{"num_hidden_layers": 23, "hidden_size": 64, "num_attention_heads": 2, "num_key_value_heads": 2, "head_dim": 32, "intermediate_size": 512, "vocab_size": 8192, "hidden_act": "relu", "norm": "rmsnorm", "norm_place": "pre", "norm_eps": 1e-06, "positions": "learned", "qk_norm": false, "attn_scale": 0.177, "bias": "all", "tie_word_embeddings": true, "parallel_block": false, "init": "uniform", "init_std_qkv": 0.0543, "init_std_o": 0.0543, "init_std_up": 0.0543, "init_std_down": 0.0, "optimizer": "muon_variant", "learning_rate": 0.00744, "lr_mult_o": 3.0, "lr_mult_down": 1.5, "lr_head": 0.0144, "warmup_steps": 200, "schedule": "wsd", "decay_fraction": 0.745, "decay_shape": "cos", "final_lr_fraction": 0.0, "batch_tokens": 16384, "max_seq_len": 256, "doc_mask": true, "train_tokens": 134000000, "max_steps": 8179, "dataset": "wikipedia_en"}
Each number is 500 + 50 x the weight over its row's rms, rounded and kept within 0 to 999. Layers, rows and columns count from 0. Numbers have three digits each. The size before them is the row's rms in percent of the matrix's.

# layer 20 attention key, 64x64, rms 0.132, rows 0-63, columns 32-63
107:517550471529508517518576577488481464511486464531583484478555548611568575488521430537533562550533
086:528496518410488492474590488495466531568511510504484503500489510531441522539578478457547442428501
105:553593439462550555479414431492483482477460542540471507567478559419505493409527484585468506488416
092:508471576528491520627498496516570481523473463448525508481481508463437552392391523421488572462547
095:473579518608503408603502479497521387517401456488477549512440562412583481473544560494451451521554
097:542557554560418532582495532536492418452440516488493515485529397497501492418523530419508469524543
113:474455568533521535543492532518477486562544567551460574449568583511502537393537450587458543491496
102:415404592487537483537455414459480533493491431519567505507444366522504443474504533559561545420465
096:503496503513519458492435489390445526461566438499543562453502397561464504497459476470539509500592
116:539456495442532439500518476443501418512485504484455542542392537547453510499523560475456502557494
099:550569537529454400503517516533528543468537462489585514423467534512429543414508495531532409579575
099:478584455507581523491428517569532494488580428453426475588603445544461488476494486504595529447625
113:409547511503540385522541471466504566388475436518573493487507500439498485524406530450503472544487
085:478569559468552436510465506466443521460506457518470548409547559498555422516481508543410552422458
088:576453528509468508509492616556532370475447566528520581452539519438489588520567474498611432515532
109:412505505508571478569373428559496506494509524577445523541486595502490597497578579508636524508518
088:546435477525460599478489554463485522562517405529490420608557467504511571456473485520538546612459
103:481546499496522558473501465522523523495496543488453530555361463460565549573443489455400487476468
094:547488486465533450556533475452567554571527495493475409546571422448546530503506431558511413573454
104:548451522511425537470483463600463535542514486457495489511559632510453506493565513610513563554580
108:517396433469498392456490472504512469407392532549488452480375490466442478537553563507440459420491
102:542516489525495474563479430444554423544494437418414473431552549457482480511592505521573495549535
112:561576477474460492521558455465509512530528484452577448489449456499591514487455447484619458444516
093:501537544457430468498525584557458464527487493556470507570550576515454498514449479507553603434527
112:534430519470447473452544441383555425492539441449433477468460499520502528507494484575452447403533
085:538472518475520591567519503408513502521533480482511537531521500557480516493578468485555541543593
109:420533488480568472475417407475428447564500576604500446538487464502524484452428510459517493463511
093:532392487443457579550453507503520520452590507458533568515546581477540437492603495542531422482399
120:500569436582447564578563536446455590454457450559522539493523498449429475601462534444578435476541
093:506493486502492482448505508478517552597493601537458424478610540500480583528529524596491424530378
092:526432481586480511541431572442524570494495511521556508530551486453570567390465549536534503544428
097:529459553496404587456499481502521607519469518433513519514565469502508543563506435541433427426375
098:521504450538513472481517514462482547458454537553525473468457379549445524521537416464614568461495
115:400486536498591419480511509476502481476460502512520548515502392581440484522524445563475587494424
105:450477578465479509576483489490491404490497421640522526530557545469469412436518611556493533484446
099:444484506422503499569529543579444415526444432502460525491484483480498505476487503522526519510514
110:438493528609525570543482425461510580487519474428502519523606505487594517450519477485508492501540
100:511459462453479577514499518534488452513583508537607509489471520514496525437450426523543558583493
101:546442507514533516581514459448556380543554449467512473567510494503534475483583454580479515562515
085:526479535555501500495544540506596515497440544479593507481475535456534529464480482432466443453448
098:507445401597501537379495588508433520554550560535450499528607457468538539525451562545450517549517
086:494513556417599428463486408418424532506540505535532511513568514536551420550488481539502549417484
091:475520458448587527504649478514434462498552467487522468566487442500439452559563499492491453478554
092:452436562515542595542493489479437512486511559523520439634561478536467500583508554395455491503501
104:528456470589529569553520456537488519530576523567601489439446519530527523538525571590491565528479
100:414561488468469609558525496514467468416509412440490544445493520466521458544534436464481539502532
100:472451594606510522492488461541526572487401473522431517441480466452519492456504465427464606479513
100:406413444450503445599441425510534505521566449485432514566474377440430551511460497534566454503508
100:556514502470534487489557498485517523519541530531452503520430561522470513511520524502403356432418
097:523489461494480529627456544533494510422524562536571515487520523576528468489506556429547521522614
108:491480567428398488537463481571499517570464458441458483483528522523526484417576552476463480522541
104:636442474488505540529530501511522509434489557495468524481485474574530468445538532464551567505547
098:429447553446563513502431496506431564508619539432416489616474558473491533486457471589507592391506
108:491535447633460599540430524518514550400528544487500544499555545510463527565531459468515539538402
098:438471476510494522398474415463557568547535561416466546494574485483436462478542545441496571464562
089:511510433452591456464574570538481578547512567529566565480449465532522418587438560479541545484460
081:506460497424508508498456488540484397538481510458450417482463486596471458540502531474474492403556
084:503573507505455472535556476449445446526428515505516552503601516500540486507526433450523454512520
102:519521523501454394546477535529455460483567518543443453407528571521369517498531556404516485508522
098:431482460426508462522433491537433480462453461535461514423500557457421491458547382509508432467543
103:486530547460435474546631454467484430469509523491470580560513553530584441567581619524477478485493
108:515567544505612545441458454570494457517460594528472481513480504565495498457489503557389554452534
096:453540436417510440470439602524436565551465477554387500482546593557525491559534518574579513515463
110:522445503544495579508440552573556469479487513553468510518569533444435563407570563490546470508531